Weights of a small GPT-style language model, trained from scratch on English Wikipedia.
Architecture: value embeddings, capped logits.
Each number is 500 + 25 x the weight over its row's rms, rounded and kept within 0 to 999. Layers, rows and columns count from 0. Numbers have three digits each. The size before them is the row's rms in percent of the matrix's.

# o: layer 6 attention output (transposed), 128x128, rms 0.0976, rows 121-127, columns 0-127
# v: layer 6 attention value, 128x128, rms 0.105, rows 122-127, columns 0-127
# gate: layer 6 MLP gate, 256x128, rms 0.1, rows 0-30, columns 0-127
# up: layer 6 MLP up, 256x128, rms 0.101, rows 0-30, columns 0-127
# down: layer 6 MLP down (transposed), 256x128, rms 0.0942, rows 0-29, columns 0-127
o121 096:519531463491488520545509510505521497532562523508509504443485529495499529507464511457488502498509477491513475503514486507521475508520481485521478498466493449519490501512508493498441515508483503496493504431524508534482462478514457446484527528543517539503480483477520524542478467479479496460514583527484497542512501507493488524511475514497507517509516518512473511452496486496498484465536
v122 083:520499467462533461508509517471509516474507472519482450509459528512508484511495498464486516541497503527508497468529482507532515520490485498513463477482470494530553498518518485505492529464516478492498484527473523473506529516528505504510500542533506493502512570514462503512484488444494492494514503519486461525532482518506508490533486494512498556529468488538480531467496536537449507574538
o122 083:550541502510492497529494522469507474521558504522449526519492549490498502486519500532517486590536482499514520521522518509529496490506530515487501505469504493497516466543501471520487498488471530526491534542468538473459533496514468468506483483483476505522503546487472516535521450505475517453515518487483513482473466493503517534510508491485465496522493480520464547511525493511499465524493
v123 099:539518480525477487512481558468521527472523496468506538484516493462475463488492523518478531532487515505479495486535523514498495453471481509470462546507516471512514472505445530499477478490475511550539490519517496528504511510497511508466469499534515528517490490524490471473514446526451493538502480514513510474553495512472476503554495480444490536499517470529518503482510481476531487473506
o123 104:516566472517519468486511477475497529532465513473498485489516504510495490478524507508526506525479496513511477481503516494514510511537496514526483488483508462494469519489498514505467478553536511495513423531540512476484511549481484479562533459531408513522507499527485503521508447472503509526478475508476469482539449515496504478525505477518506511495510510540495508519509501517532528490507
v124 090:556517504464500483506513546485525486529495464502491488490476502532506481509477482475494519495515496523491496497517523515464500501535464487506492480517503449556509488481546472521490532475521450502477450484476487497495495535490529493564543534492506504481502542504517514521475466489440508470475507508468482522479486456520512495507468511523475475543489514463455546518499522489460479534483
o124 095:515503457487519516511505515515479469474555511498467528506470525445531487511491484518483517499498472528489523471524480500507438545494499524486497522480468531490503471487543500479506503527491525499491496549520489485491513537513484479489519529484492492492497545529485507494501474473475501461526499486486512488459457490507480520492491545456458495497440488524433533488539469450496471543515
v125 092:531472515458464534512516505470511451528501516494507509523515567509463507525508491527495477509505501506537530468530528521522528498530480504492471500540481485496479533475459536520493535495486444523481494534522488500478514519468507484481502516461500463524548498496502463490511469459472530485511493491473498552526511463502485482533488485442474511510538467523479494465502480522503479507552
o125 095:476494475497512496482490497477480495522405509562498501533473485519492507506507508541512501530503522502518503475520534514498498526514501510480487502466501501487521539512487536486512550523500482507504465539499507492513536518495533500537481483476516486486530509534484509488546499466468484508518400457456509481505506517501505452484502480495472470516471474540514535487517450498490510497534
v126 085:492528469482498539526486517498506474557499520515494489481525508509500480513518484505535504462518480468478502446538517541526536519497478467511493476466499478524478530542527512435470563476497489508485481482505496442483505535498516500518467452483489486495507504521525504485514492480486514466561497490490513517480481443510522484524481494465501466523523551492494532532523540485494513472511
o126 090:490523502496525474517489516546464473510486509509458519541485497501480494512466475502466469508530499536496504513462509529501455536466512575471511530513469532480497519533490510453475506497536496512488483526483523471530551515465518507499487500477448505504501487516493485464507543488542500543533502467482476524485458483496499502517501503469490451508446526546469539481510493525500490496516
v127 090:501486518497482520460492542491502458484473498519498525489506538487532497534489512520502469522510500511555509472483495531504552545455465525504485487531520486573501497467500528479489525477533472510458500454515474528524493490474511476501483508510542492515494545502504498513497465465463499487479512483484519503508486511488460539496476482434470466502538487497438475515453496483494489521517
o127 102:484482458520510519533462469540450488518438516472460502531484521513504507521490483500484514527508500498514508480521485481488490531503526482501485499485495496508501512492548515501527490510528523512517455506493514468481485524525480522468461498508445527502505495551494497478484474486518502491525401461463516482464504503525490483490493497463484501495495500561475521505518446474458510551509
gate0 102:494494506479533487518558529570538479478498512488492465532481542494474487492492473528496513521501479527468503457507489450519481505526474510513510487490480450511522510533513516524516534518497499510520571474501511509485510523468489480529521499469521482510487471528522477519495496487490490488510464493503489558544514524472535513476497541501488492547562464549459491518484527523503509510476
up0 102:493481498504544535518530545527551491505498505498480495499501476482538507495463494514489495483469496473506490498519516492499481473524506483477501525474469477480514519501503488513486490497493495512509541488519553507471520541475479482499520512477477465564465491480520471519511542506465521503470503501464501520566447479495550474487489530521475439503552534495480528518485492502481475465432
down0 103:509507508507498508523483475463448521503572511498491509469556481505496521496500508529502557524501485483512452505514495503473502508498489531455501520529474451486482497481529450510522510507534515482499494490488527509485499490480446473496479480491473460468539529486525502527469490497512489500501552511462526525490491499526465495522466492520455469532501510476458560491465549472504504471491
gate1 102:479516517520534484501470503494469483486507469505483500524500510520538444516510458515497511524489503513550482491515503553518484480488531522501483483485495502529480459517474567451549494511509529542491492500485497483489461468475517528501462473500533517509505481548494504509502489472510523505456523486481448504428493452530531496499509505486492504520473534519469523475441519503525494533514
up1 103:509528488459523538498486545500464500499485493501473486495519520490486522517489497502536454518519446455532526500501478520500493517502481510488505551513493503445514462514473586492496508540517541504484528443501494499484525521504510522490458502476501464501505481493499535498504473496575532521513515494516504506542456517503542493492461528519519511494467500481502511539483488490520461509459
down1 099:495507494500480473537498485508507539525478540468532504482515462490485542485514491496439503519540490528521489481482471479500510468503497548503531477457533488538485507486484472528529566517510515516494508583540508456517530506482500529516495517486516443519489495513535453507491537515479506462525497499519519532514462521539492466511496482466543506508489470507475504500491476476476489501488
gate2 096:490498490484490490528523536490533482486484559514553502475510484480483479467490480485514552530507475507544525503458499473534515495508487514510470514475497448474474497485489542516503478492532528529470540519442486502506512459490473467533500483510534468529482472514485530475514494501511450497487495480499521482489514516512480527483520475528538453491510460484526499541449525541525507544498
up2 095:487551514502467477464506501512470520485484487527561510499474552521496534523470533542490482469536523448498457546490514497485484525467483483475480549508495517484506501508506487514496513495477455515475485487526494513489485478468518516500529486472498547506525507514515503537506517516490510519488501534514468492553533498485499500492522499524542526475487559464431518480492549484540497485502
down2 093:461475520478511477501531495522529474487425496550507449496518544487524542526490478494534492485490547478531512520522480541490504512485519501486517534533498481492511500516494465515526500478448495481471488507527511509510505516483499490501481473458527484467492504537530529454533466461526497488513446460501532480492502502468479505473478530489472536468487525529526538521498518460519516523502
gate3 100:504516456482494501505509541472534521553462526506457531485505523532522506529516507498491509471502508523444471502525505440535539504500507504520484529472508470471540519526494502499499532525506502459503487509514459423489496528502481505478513452484459512500508510479491535496506493485506487480470474457528494490497497504520508507492467461525542456521496541493499509517494500443484497558479
up3 101:475512494520498523503539531513517444534494518529469516458518481453537509551550524499538512492514494473483500495547506518491483499486469522501510504477495502494483482487500523472503498530524485490462501419529509522467498523531525468526544530537509464502487547508528525468492530517503507499473516442470525471480492524480512482476483537501552508490498510478485522504452514479476508514501
down3 096:499478493489496519475507485508500467503567499547501508486525469467487469505513505484476560477482475473508500461510475477503482514420509487528515514514515549509510467516493481487509503469471506493464513459462540491527513527526474502505491497528530520544461501521480499487519480507462522510534516512496487506488524489490544483489484525501491472503541475484514508578442486543523494471498
gate4 106:493491498516493511486483476488537460512524546452491490503568547493545538477519467535477490521471491525498532510494501517486489495475490509475530495498545516455488541569506493507502489480468472539524499471518495547539495482537502494542501476504482501500461460529524499463503509516486502501492513528535527508515492480509502475477550483528533536527519503483507523540500497491543466503524
up4 104:514507501498524488516510533498500500501489504489487488511532455534463480465505500516486543525514472497522452489521525522516485509532476517540504508511493510483469545497503469505524487469501513458584480485520524527457470496488461488469524504482522482482466515505462513501463510476487482472448496495502535462459486466504499521480558525495450503482538536525470497494503463537505490457483
down4 105:491514472451522489493516471506477503484499496532528514492501498496522504458498535511536516509507446516548506502463527465506485481497485548490533501443488459507466509503546523479473492521508521532491496445480552495503496479489488516516484490470447478532451481513497501491504514526479476523518456499510500513501512520494511496436497481520528506484491511534551472532478559449487505481521
gate5 102:472447518507530509491459464488498488488473527447462491518496550493500501484541532505490490474467465453499503490535464473464507508524514471491479450486502487521510469511442536508490476514485525478482509497511497488475501482490507519494519526483500559476557468471462481531486501503511530489522513501469526499517477534531517485492513460500487459511538493545511510503444504482504473538522
up5 100:492518483500486502491510513517513519477489499522480505523506454536521557491509519529494514508498543525538541505476518489534503517477504476499522522521510517505443476514494506496476485486476435522493493482495474494462508530463503538492561508527521475532515538491522470514528478473448491436504506511553484520497485499465495557507494466480480480535540490509531529510531541473515495509526
down5 095:499485466527527502517491517512473497495490460516506517488485551521454478497507498481487537526403509439489493494552512510491519525506506512558513515498481448478510515472466506520467509512478547458490477532503464514499513527483509494523528479463510487495545503499463483481530441504531495490521497481492501456530490481498484485481524516496505490541500500548491508502505479468511476458507
gate6 104:484475501522486476499518491523480498516483509521470460517469529502530510503530429525495458504494514497472530517475503502504496531504490508493451561508541491504497510529510511527506536530533554538464516467531528498492523498463505502461498480495543505508534518494510503505504501486521525519531454476477487454540524546455466513509531468485530548524482532511465486488500498505496501532546
up6 102:472498499502468536507515506513479454501501543500487523466502506500475504473481510535506460502477492492540511502484484507539525477514515486484477567522512507514501469490439489544528490496523518528463497518487524499479490509455465515495441520521516501504439485482542489499521502483514489516489452501485494471524517500490554474475503507474460440489498559487493483499533465539505527539519
down6 107:495517546477472489479464476511461535544384494538492512482459493505498526532511526492481480515495511521533474503504513514516509549473476511522512535505507472481484524507493519477545488480506484484507488490530498489493480504510498501520545456510510455481510533470523492530530539489537482501526509526530522466499505521520499520508484490483523475508498504486465532531548480515489503524451
gate7 097:503523506512475515470459499502461514540495481498449493509539514539490516503483486533484518559505508444498470527547459504512547495473481488568463504487517523495504482523441485480486484501508502508493463467508529526480529512489470496494482481499468512477515471502483514486506445475465490476496504498488557482459511512496508507491475449485534452469493511505473462537478508483506495499517
up7 099:518466492513525508472511464529476530469512474501474482548500477474488486494480507506467512482516490556504508542507508474509569517486488495527511489500529497470506477494465491487505514464486469475469527510517491519460504540491512512459490480497477475500549491482543492489472484537486446501452496516495507509500510475471507495479536501504495528525531503486485473498550524452522549563447
down7 100:514537509470492495460448498446490491512522471504520493461478541511472531534524478498525466530541534462486512496523527545485468485496464476465465467496501541479530509466482464520491522470470504509503477504494510513495491447514513465476539518504488502476497498471454513506477512474491479500552506525482531508504513504495511482505508530486512496514474471554504474544485467509529495443530
gate8 097:492511485508539512505478475508480504499445478474536537506497523479505500501540501507486485531503515456507482478513515493491494514501502508507502491489500531524522493444475459477495546497483459513535503445535474487501503506465504446484498502563496504523539544535488525484477525504455498536468496491495521488499536536502505538517497476513476476500452471518528470535499499432492469555478
up8 099:470530476461504531487530482505475506516511503489489492510512451485457514540509535543526513470484513493562478438545472500506494510517534514480487508536498488553486495539512478488477527494495492489514494519507526561492467445477491499517531455487491522494520537470540518523525500512490513475514521515488516506531510486513445518506481492478519441516498481463523511520506513479512473460535
down8 097:527544461492433508527482491475462522509431473495521490533537464468479528524521490497509555503462483545526477481506520485492506510547481488521478535497536515528522536501504537488482488507504546503465504521502491524478492498509509470508495499467541500525523505512502503482464548524493542485507446514512538498485505455502468492518513540497532497486480461515481480516527517485500535517500
gate9 099:504520470490461475483462497528474529479474506533542463560498477463467529473484474519473487508475542534468503509533518513484509499507477520461487530480483480485544497500505534529501503494504507491539480471555473499525475524534502448544506509496509522519539507497449502475484534497520523498509475518504443488470495498502499480478521517439471506486483528485437517502492506495503493466492
up9 100:508490455456519443537475498540524476518521536511490491503482502519474464513503465510497503516507514531515510523501482492514466541527548492542483521524480506500485499461532521458547517524517474464484436490472513482465549467472484476507493536518492528531490505460514452506483441505507525501507519480523484505443515520500489466487504509480489474525495499500524519517474522494470478534516
down9 095:519474515462480466535471498512529484470445508470480507540517538485529521503523501548467412478508545461502509489487519495526470492521516519478503503495486460492512481487490481490466483502485494517460515509538499509523527531478521498520483464491451519505526475463490475479449527473506503493509441484526474487495491523465512521489516485504504530520453485507500486511527543520473482490538
gate10 099:443546489513491506552527517469484491498493514501514482484505503520467445458519503436497514523461513470507501463510511501459469499507476499461511515480516519513450545509496523498515503521556533516496482501503503482531523496534516489499475490561498539509506500538492527488488461497496504476515455528505464531489525512482539519509466477526502522481495521499530479536499540520453546511501
up10 098:492514477502513504516489482540479514463482533483548546525508501484508531511484497495517507488531533476518505501495482482519510504474514544500518443541522509470570472504480460507493509497463500512472526526484490527499485512418490523496531485499472506514497488509476489524506548505539502506468522477511489513516513512554550557545518481481488488509494478511511502528487468476541455477465
down10 093:504459507468492513502553528532488476497471512495517476517500538478472539496494468538497488487506521503526497533514473465458503481496507484471492495533510490468546518488500510525475477454475488527474539538494470517511501473449540506483560483450490490481504507485461493469529500520507470491479508506517534457490449485471495481514468530489498475484511505543489531502510509448533483440490
gate11 099:489514503471500508511513499522490573469499456530480495524525483484512475497473504485507446500502490443501490492559508509502517478494540489502461486533535457503467484485454523500527492512521526518557494549525536548503533509502495534513511474533454475520502468511529505454517505522486487545547512484484480544510496517483496496522483486475481508508510476498498509529557506536488506489475
up11 096:489552476491542445494539523481510530520468564497511535518527510518468528492463492469519483518501500511493538505508504409514462500520477504531465470498544451506477520513504489498510523515494496505497475508499511465537491506500521499510499516530515500468477480525540510501523519504524467550511479538479536475508534509462515520497508515514506500532489488500520522510526470454481549497471
down11 098:520500483527492549524505495510525478502518488532514465498462503474526519468496487498498511460525508438506449498516501518502471481541454540487498505507565476487518457478482527503482478505522529484523528505470488516536501523482462462527534512452485512493463529495465529459499485469494507469464589478497471497469498501474517499501503474512515529532514495512499505495518466489524490513520
gate12 103:442478469528498505517516456504497517532481496507504507526479519522483506489498506527528519471547535509549483496489468511490482488504534509477541521498489487512542563481469497500508483490536488524531538491524531443506492554495477491486553476498530451506490515517493515505534501530539535512512543510506488498481497447462505467489475523445492469522483468501498511532512482490528511463488
up12 099:495510523493447561508448502527517474537519525511547487506522428521523496507542493478476517488474525479511522476513505500500473475494506504526524499488478509482487468516504480544527468549480551485512517481474524560485487470501484506517490527544484572479485495482470469522491496488498483484503498514493497466465469504519511485514488510467525464510495540461470536484488489518498502537497
down12 102:538521524492534503463482471538515508486427501458503520519514495506506475514492478498461473525482447504466469542470517489472474529524477497489502465533538433449508504486437483485496498535498503505506509577502510493532528479463502458521506480482505490524523520509519514501486538488497513468471490465507505518521508479490497486507526551485495516518472514494473498509477520500498488494539
gate13 094:545463480508493473528480505495504486473519510532561521501519515499497505519470489470521524506498480481492505498509469481508503493510492560511498521500532449499506492469479434512477443489505539524504514473503523510513464462495521469503479518471463514576462497464483513517524545523533493515474533523483481479504519466461524518537485499508523518531537514535476458490501514506510469471485
up13 097:500509456479495485484470463547508537422498519496434511517534463526501518477489493503479474527532522532481460461540490491529488469455496508527474518462516498511509511452495532486511477473479511516522472512496524509522526528486495489518518495519531498488463494494526521528489503517515457514533494533524506508475498553496482492543488519517529551530524512529531496503477462511509502461509
down13 097:484493494509539484529481522499481457494609515477552524505470536506479479484525506510478483525517503498522490480491510477501537514494515494520527538539500500469482499494499493479473510537458500487535496480480519490494480499509451521488482486496457530470526476532518489499464542496535489480499544454516484465497520491512495508469475531505493509523467481512478503518451512467491487538444
gate14 100:486553483509510494472466486495517512500501530518500479467502478485530503534463494482514481499479492498520522526481502531536501478451503458515499472512474517531525487508458485471501484550489520507507515503489486519513521502554503479461528497521504473482522510581489480495544574489448509487480487490527514512527455479505469451456526537469492514492528502487479514487461498518488525508457
up14 100:517512497479485480475483511526461509515487476522505536456454510544498534513514483467470541511514513522555518477468553508535516454480495517488495475517524495507490508474501504477496506510505477522506512498483479454508470451493486470497520482493532500474510492534507505528487538542483548510480488521527491470476511527480478551514561510463558494479440507502520499448507495514499524517512
down14 101:531479482495492508497508471495497518513581514521490458476536471503543471512502494500542526486511504484496526455494494486491473500437467475542521528507489482538538490506495486486473482514487508527507491462494492514506488484490483484558466528500489515486513486542512512487534497511481497499452551537566473484528539491513512496496540499534467484566502511478484503511472500535481516509468
gate15 089:540506495508493507526490528524515500519498532538526517489503460498528506536447489475480544495503510465468545497465490492522516514509495525454491502486511542481492475484503456502438513526450505488516527509496525483537474520479503514489498499479477556543495462462519522499485477475501486510462510528502517507520503494520513456540460501514456508494463494502506450485532471554485484447503
up15 093:513500546505491466524488498512508503542477474517521550480504462535507480502522502494515513471475481489490489507506515466455472507534510465506524519569506518522514502520540521510530503553490498515506466476471467483503493485472465535495479513454506463509496513513462513438543538479493531525472496443511490457501511518533513483492490472531486495497479452489519473543509534495465486525508
down15 097:497512496496503506508508488522521502479327539501483486487485495477470474522454466479497488483523502513485521508515485532519507482476464496509509540471494491480502516495520484484483525518516523511494504517511530503518503516523545491491542515475526499506496508500491519510481467508495494537503424531490499529510511477491523503490500523476505515472534513496495507500545494510506488485517
gate16 102:538494499518515506464526502488493488494498486499488495503509484530475508485515499491506536537487463507505539511465513485484474488510516447474503471491485523520506491458460532511520496482480504534493516469477484462549452485459513493506504463504467466519503487489495476530509491537541512503537504462519495513491505457527485496535512483503546508577445527489498524448459481546564510502487
up16 103:485524491504481509500496475532483481501504523506509521468513491511500472505516510464551473516464502491497526476492545521507468509477451506409455481517492543533489527447526545428505494520463513482506492532523453529480497467484499497527506457512505488489485509508506478464510514500508517498500465471536470478490514457502487487506489498446507536508474538524520495464500469513490472504508
down16 098:498479500510500504440523491471510487552576509492498504496502539517481517484477517518524491469482478474554543472484513496529487501485516483470485498513463506453518542471496487509517493526479550542501489512507500503491461495516453511526520478465518466488485449518496522493517535525494495516493491549519474546514532460490497463504503475478518505530452469472516458454476513484510507512504
gate17 098:486477440500470519522469489490495502553513503560507501485478536492485466511506522506509468459491518487508523487502513502510527517493517521529480502477486537491531524470519489534514473491499491491510517451489514501516454503517512510497546485478500499495477485491545525474469439515535547491557515501477445504488533470550482498499522491484491497563494547466495505514513488485561498530512
up17 100:487540495526498525498476511507482513499494512508510502501516525463516472488509524489472465490497486526509503527461457467491478490484466509508459498529481488493539537484545482502479510543551476505470507481544491520489507475500520512481482474490457463465532417535487518518501519471505514475531482463507480513516569458532514472472479456512545518500518536478471480471486517520483490510516
down17 104:484450500501497535509507502479473494503499505499469487497496491515478519528506483457511506461529524456490505516522529510477455525492519518513516514445535536510514494506515511503516548455490475485482488491496467470498435534492495487533521478486514501515480542475477533469494458503458526494499452523464511485528511543503558457514446525467521512496476529485523520516526539495507525514460
gate18 100:523529467534448507491520527497521480493476466487558510478487455532477518475495485500511497507531502519513479536492531503510476530515466495505498494527524522494463485456543479539473502467490470463534484514483532512492490480444523513527463461523501478486503495489480474512531484522500458510479532517504481472469508469468487503542526531508450462541478553507509538469512490522492522492523
up18 100:530524472486485488480532455534482533527505507521475501511502501526492499499451497452544505485499488460497489470449498476469518476512569441490519518508517489514497517520496543516495517562511489516546535509519515488495518495531496525482501513519483519494467533561533522506507506488514529473511475489473477511537514482511483491511509438518564493523525484512477501503493520543534490486504
down18 096:551497503441504524521518451527518493506415499560459502539544492484475502502487500489512506500516473489471483496467482563457491513454498481503497493546523446482468510529488482489477476521496489509507504488521498505500492503474488463495502447491460483472463533483539470489519497464512495501491496481536510506534494509509463483504476453501501468538484471496504518498477485507523497517517
gate19 100:472521451529516504533505499472510479506510510490493488538475465535471509558500494508488455507501520523482462505516473470465520502457500518485498572506481497527517497479485504540471504512528532495429507446514544508488527510478546485500489520496508523511507536480482489496509517494451525465507532509475479507477492471511517511542503469503497491451533520501493440525528502464497527499473
up19 100:483502532503534506482549489469504498485503501496524504447463538539467529502486499444532508480493467544447534543511538499528469515547513513528525546500504489524499507499504471485500501502493520535538500538526478528484488508508506491532535482541488454492492530473484428520510502454524487519517473487520486487506450509503507511487466527523543508514479480491510502481478507519486532516527
down19 094:479535538507500479428510498516512476491449521538493544531496491464485504518503504547499513505478506478525513548509506437495503481493524491485491480493507445476497491499520499523475545483455484491494509485499540503486504528460507478500489515460514483501483567474511496524491543560494489496519467458505503485461496475528473506496489480522472486447542518508518490494504486470480529460485
gate20 105:493477522506506524502460479495478449508482510515488503468491484464519505547464498503474512499480510507500546510511509481475472470467436491517519518493493477508503458516528488515495519501504449493454507506513512539477490481492503525471494510441528515573575494500506453505486548504501523457486514490520511494480509477494496547475490493529500514483514492474537453533481526452485512520478
up20 102:516553506488540498496494514494512455474474524470494483541467485509509533495490465452524458524515519509471515489527518491441478508515508525486465489520520469521537518492513527500506519497479509496493546495515477521532465442453558501495517536515521490472529508534499499505560477485508508514529504516509458480521540483524492526496511498506522470533476526491514496459538497493469487455539
down20 102:493473496493505475479493503556473459494537500540450537541466528503538516482473546496486503481498514495496523444473487514506499529553501529517498472530535454504486549463473511513471491498451498499467490477484486477486435532491513533489457508529489491512543535510501469520502472485513488494542468508502495517511483490516484517468515500496477494473503551501518524507510494476442496494501
gate21 099:487466469504489483514534523491480486500504507536517485473510510527536504507501503463500533499530544524490477478524533455513503472505503446435469462489494502458489489530504522483504476552508502491480479485482526507469455521522480534479503510541482521463492455492493510503502509465479480490517462498452513453502498526512540537506464441474493471523531512479513479521517455483490529465477
up21 095:497547484461513496496499469515465492519530511479471529515504460477520475481476506433473500530482538483531519477491495505495537511496548523531490468499523506527492503491521518531478511510502512491537506530512508497516531522462508469506512528482470499582528522494540543487496521546505528545497526492477478512468508521530502492530484543525538494514467516493470469523517526477444503523489
down21 097:528506511505525484495485480491548510522404493502483525539444493493443501487555484549459523514519519506476506489471469518511509479489504492516520513470531481485488487467509470514507509510541494518529495509502495437493528470494495499488482507470489564507515506502460489500515511503498468519527489484541531509494522514495510502471516560510497507485433467525485543500501495475520511516492
gate22 104:479490547504498494490504460492476500514516476481509488529486474503518467509498484505473481464489455517525523429527450501492518488495486511460531504468455510511520467503454497469502488477475545500485501501536524527477521544491483527462532490493489537472547482482507487459539461532468516500526471534527536519501539492500518452486497484480534494473476510515487487487476486474488525522555
up22 102:452503507525519499495500485526445479527489473491519523471504431531475520486474504472486460461508507536513551459546470452504548506521508509448513483505521493528500511472486490520477479510510494453536523491520515530510458518506492527504535506516489527490490481539521480519540514445489537521482472515484533476541526469510506476523529472528508537487503494509508506505469510514478503520524
down22 099:502492446446484497514506512511454519544556519521473501452486491507513510491490506473474505494490516495487438447532538520526460458535495481481481537512533520496497503485519492522484507516502546524511501521495499512493515550517517521528448512536475491512523487509491527486480472506513515542514520509482479513493462496474506498532499505505444544493531519518534511457470488540496492459535
gate23 101:506474517486528483527541519518485492492454527525489491524509472493481497530506491502522528470528523495442548501545505483474501562485539504529518478518492523512540526492477543489510503500505474473506516507517540494511466447495525488485481485465517514511473508491502516509481495511505473463514495532470477444465474478525496439478508495503507506498521554561537481514536486503531508536466
up23 099:494501470489483524463492456500514507481540472500479448515521492491517506500535489564526481546498479496505472517453512511477469477516490524479506470539488504485516513479488476530537505541500493502489474447462522466451559488514527491505518452465518468504551478504526516487499502500462481491538518497517557464481520515474477481472523489509481489502526475490486472543528497485480513475483
down23 100:511470521488512524498513502499488515508486495495532487517488460507526522499469473499530505424505527472485534473490530496492488528478513491530528496474517474524475497468539526491498468486526512493511495491477476479484489531429461546540510534515476481521494525483461497514470538507481529500465522539494478505490473544505516460460510501507481469534548537537484452446490508501524518530491
gate24 111:531519515471504498534536525488478543465522497523519518514514509487493495565538520489526472546490510510487508543468538464489491522524483496553520495528504476526497480504519526520495505461520446493492466519540496536533479503504510484476483532476493557540522491478459492494520531463510509494494518565497516502471467487504451473476513509534530475490527498543524475490503506505469489519505
up24 110:523497533511513488474514472477495490468512525520449443461518459517474494499492495495511492510498456504514531499462497477491513487450481468509500500479498483483585439514471506480492522488479535564497506491507528531510492512493508523458485497508485524531511510498514539462509508516547500507490498514514500441529513489501481485558490498506473476510486533494486529530491526532502485520564
down24 110:516501503477583497547477481550459503474581503514519513514459538516451495494511559541529542470498494512509469492524511530527497534495527483483541479510532506482537477513483464476487505513572511474483496468477511531464510489511497506486510489463522470497505496485463468485470476494527499519476490521487507502512482502519495489508529519505500494480512501520539514504508531511514529492486
gate25 100:493472545468495514498529503468477498483503455472492474521518470493478496479515472461445480521543555514526476488477551518484512499535499519442462495509494494479479477495519502578533487474517509515521492505487484544504494429496517520448502493493545467478520496484532478510527514509500493542496500524511493470481490519500536497538483490501473498490474481504486505473494537469485492459480
up25 104:523474537482550478535542530503496525505513503481477483550515504520522471525511458494494464499522488503540492519506498482479493456532491463509503499482517475509467487503527501484496513512517568542469486491496525465483473448490490537520542500467510487512541506539537470457500483482447498506547505479486504482477472503523512484484501488559504512457504496463455499473493495519491517508456
down25 104:506462491482476528547470503535443476493522510466546491493511537508527507511540553521543548501505474508474525553484514507511487502508521521542508491515478510480514508513481459459485502525453476493486491508524512503470509474516474483511443530477498486493507512496503503495476550487499513469520535493523476546529489487476518479464523496461508514534531533470481477545510466515494488527539
gate26 103:504510521458518515506511488522512513528522518482490476461484483451492470488484486476513508514520471530453457520487527516480513457464436575516519535512476524513509477512500496492472501466544530472486516515477485459479505494533547469488463503527492542509494495515506459462494472518497499501511492468558486510511531500528546480537458486526505508491466489518501461492484510495521504538498
up26 096:497536540519507474492522526479518458486516507503504536529508463491524492486539507488514511479489485439517523499497468484518480524515497519500498491485491459472518514469506489499513472546519460519460499473510523450472525496469508529483498536480533506462488499534481510486462512501444473517505525465469539475508495551498464522455501521446471461484530503555505509510479455460497498500506
down26 099:501530458498501493496488532505497470544405543492496498518504454549496457500540484529486469532495469510483494491539506532514488511463482498490506504491488512491492498546520511465486491483476472479512552477505491498447491499499511508488455524505469563490484475517494486516480520507477476489546496510467528472537506490502501512518492483516484479488521519553492520531530502464478519555490
gate27 099:552487506476493498438526519477555486480548516503514500542508540493432490469509491482471483503515517528525486491484494552508496469484501520528529550542533527476502480561503489509528467478483495439447491478483516506478493488535482499514447500464498519487485487483459473478478500486501490497512513483514501546507507515471522507508490542511517524492480494519500509505508513468538488538515
up27 099:528541447520525441494488524484495512490534482504520463509515473516516501486476451525556484541509457517515510503449493515458493514495514516478533519490530511543470471493491534503488476460533519521470482517478500483485491527473535499477491468488524541519489481509485481528423497486490530471469517518493471493501487498513491444529448483519464510494477499499482502513534486523496502497470
down27 100:533560481518480470504509495464475482491537473469490516492527502441507495467493530531542462501467471493511519522496497519479499567497478507486508469521505513511488486462475510481459488499553482498456459544470513461502499529506426498513494507513485484508511535478493476482465509482506531529474466493500459513470487491536480456527472524506492495499472472502531475520488517462483507499503
gate28 099:516487490493518483538514524511529494471483505453539467533523520498490450525491490460491531483480501531446543468487495542514501494504466507469524498488435552437521512521506490500491513480491492511484505522528488525474466465461487534484478466476520483524479469485476495514469483540538479468454510524562530484481508485501518494501489487482506469471492490530495475507499519511486475475471
up28 100:527496504481521504532503510506495475551516522504507555490509511453515491472503492544499503501443492521539524497472491528527507494532524563498500473462504498474509484525499540461524557550465500534491501510512498467525507457477475487477450521482510489506482504507499514477530495442466494520467461504525496502525486551478476501501531520475477505475462498526532514504468489490457482504533
down28 103:524489494500510522514501465498506510517554482471495492490504471509522480490569476542523462494525492496478482530518491499522493521501466497549475463457510491467534506540495528485456518507500470548508500459489463528473489494520528493521502470479505463493504536495505521509528487510493468490487584515506512475534442475488471517481497507483502487489512489507507506478436516518518518490566
gate29 104:517533526505501509546497525494494514552511528510503527477484508511529494459508558549441509465494529492489512524488510501519472523505474492492469488488496474517540493498536485537480507473482473488486540500506500525513472500476505501451521499484459523533497509509506531513560529487489494536511502484480531519468499527488459564456479488456508493495529536441522493484457515481490532501497
up29 103:525468499526503462518491520458486529442492508499493501501539530495548466467502442503482550527464515473481522499477521531499548500496481504511496484528488540496514525515500509492518513540538506518456521533517481542518500502502464443560497538516497489470502534498536537511480483515466551503469478494519474501526502516521508543476494480498475502489467489517524473501457488522488498479515
down29 102:500498525506511508515516509456526488512370500551528500507509486465516486488467522535484462442510510502490492533498501496518517506516507479500519511496506489509497503501462536471505485485532496504512504483509530493502537530512531497493509543499483502526503505475503536501498519471509521507526460477455466513479563531494469506495538552490546475470516522450494498502494480503504528495498
gate30 097:466555480484505475502472517506452493514529507478460445501489482476491516495528532504456478476538468525503472510541495503486494517520514519481500456501491530511508494485463509527495496480493545474446488535496510466499520511547530495522501501456475469438507523514454497531519522497468513486494520523494475551443501500475498475450473479508494492515480548460519492482529496502488502512493
up30 099:474524530497485531502496498492525498468499496547487493464480531503501498456523523499477493476497525458460509506480495488481510476503467543468473557555517498490511541480464473497512498484465547472463496476506508493530494519485497511513513499495533444467463490439510451498485473516510526503476495501461490510524528531466504538527485454464473525479471507525472507485517522498544494459512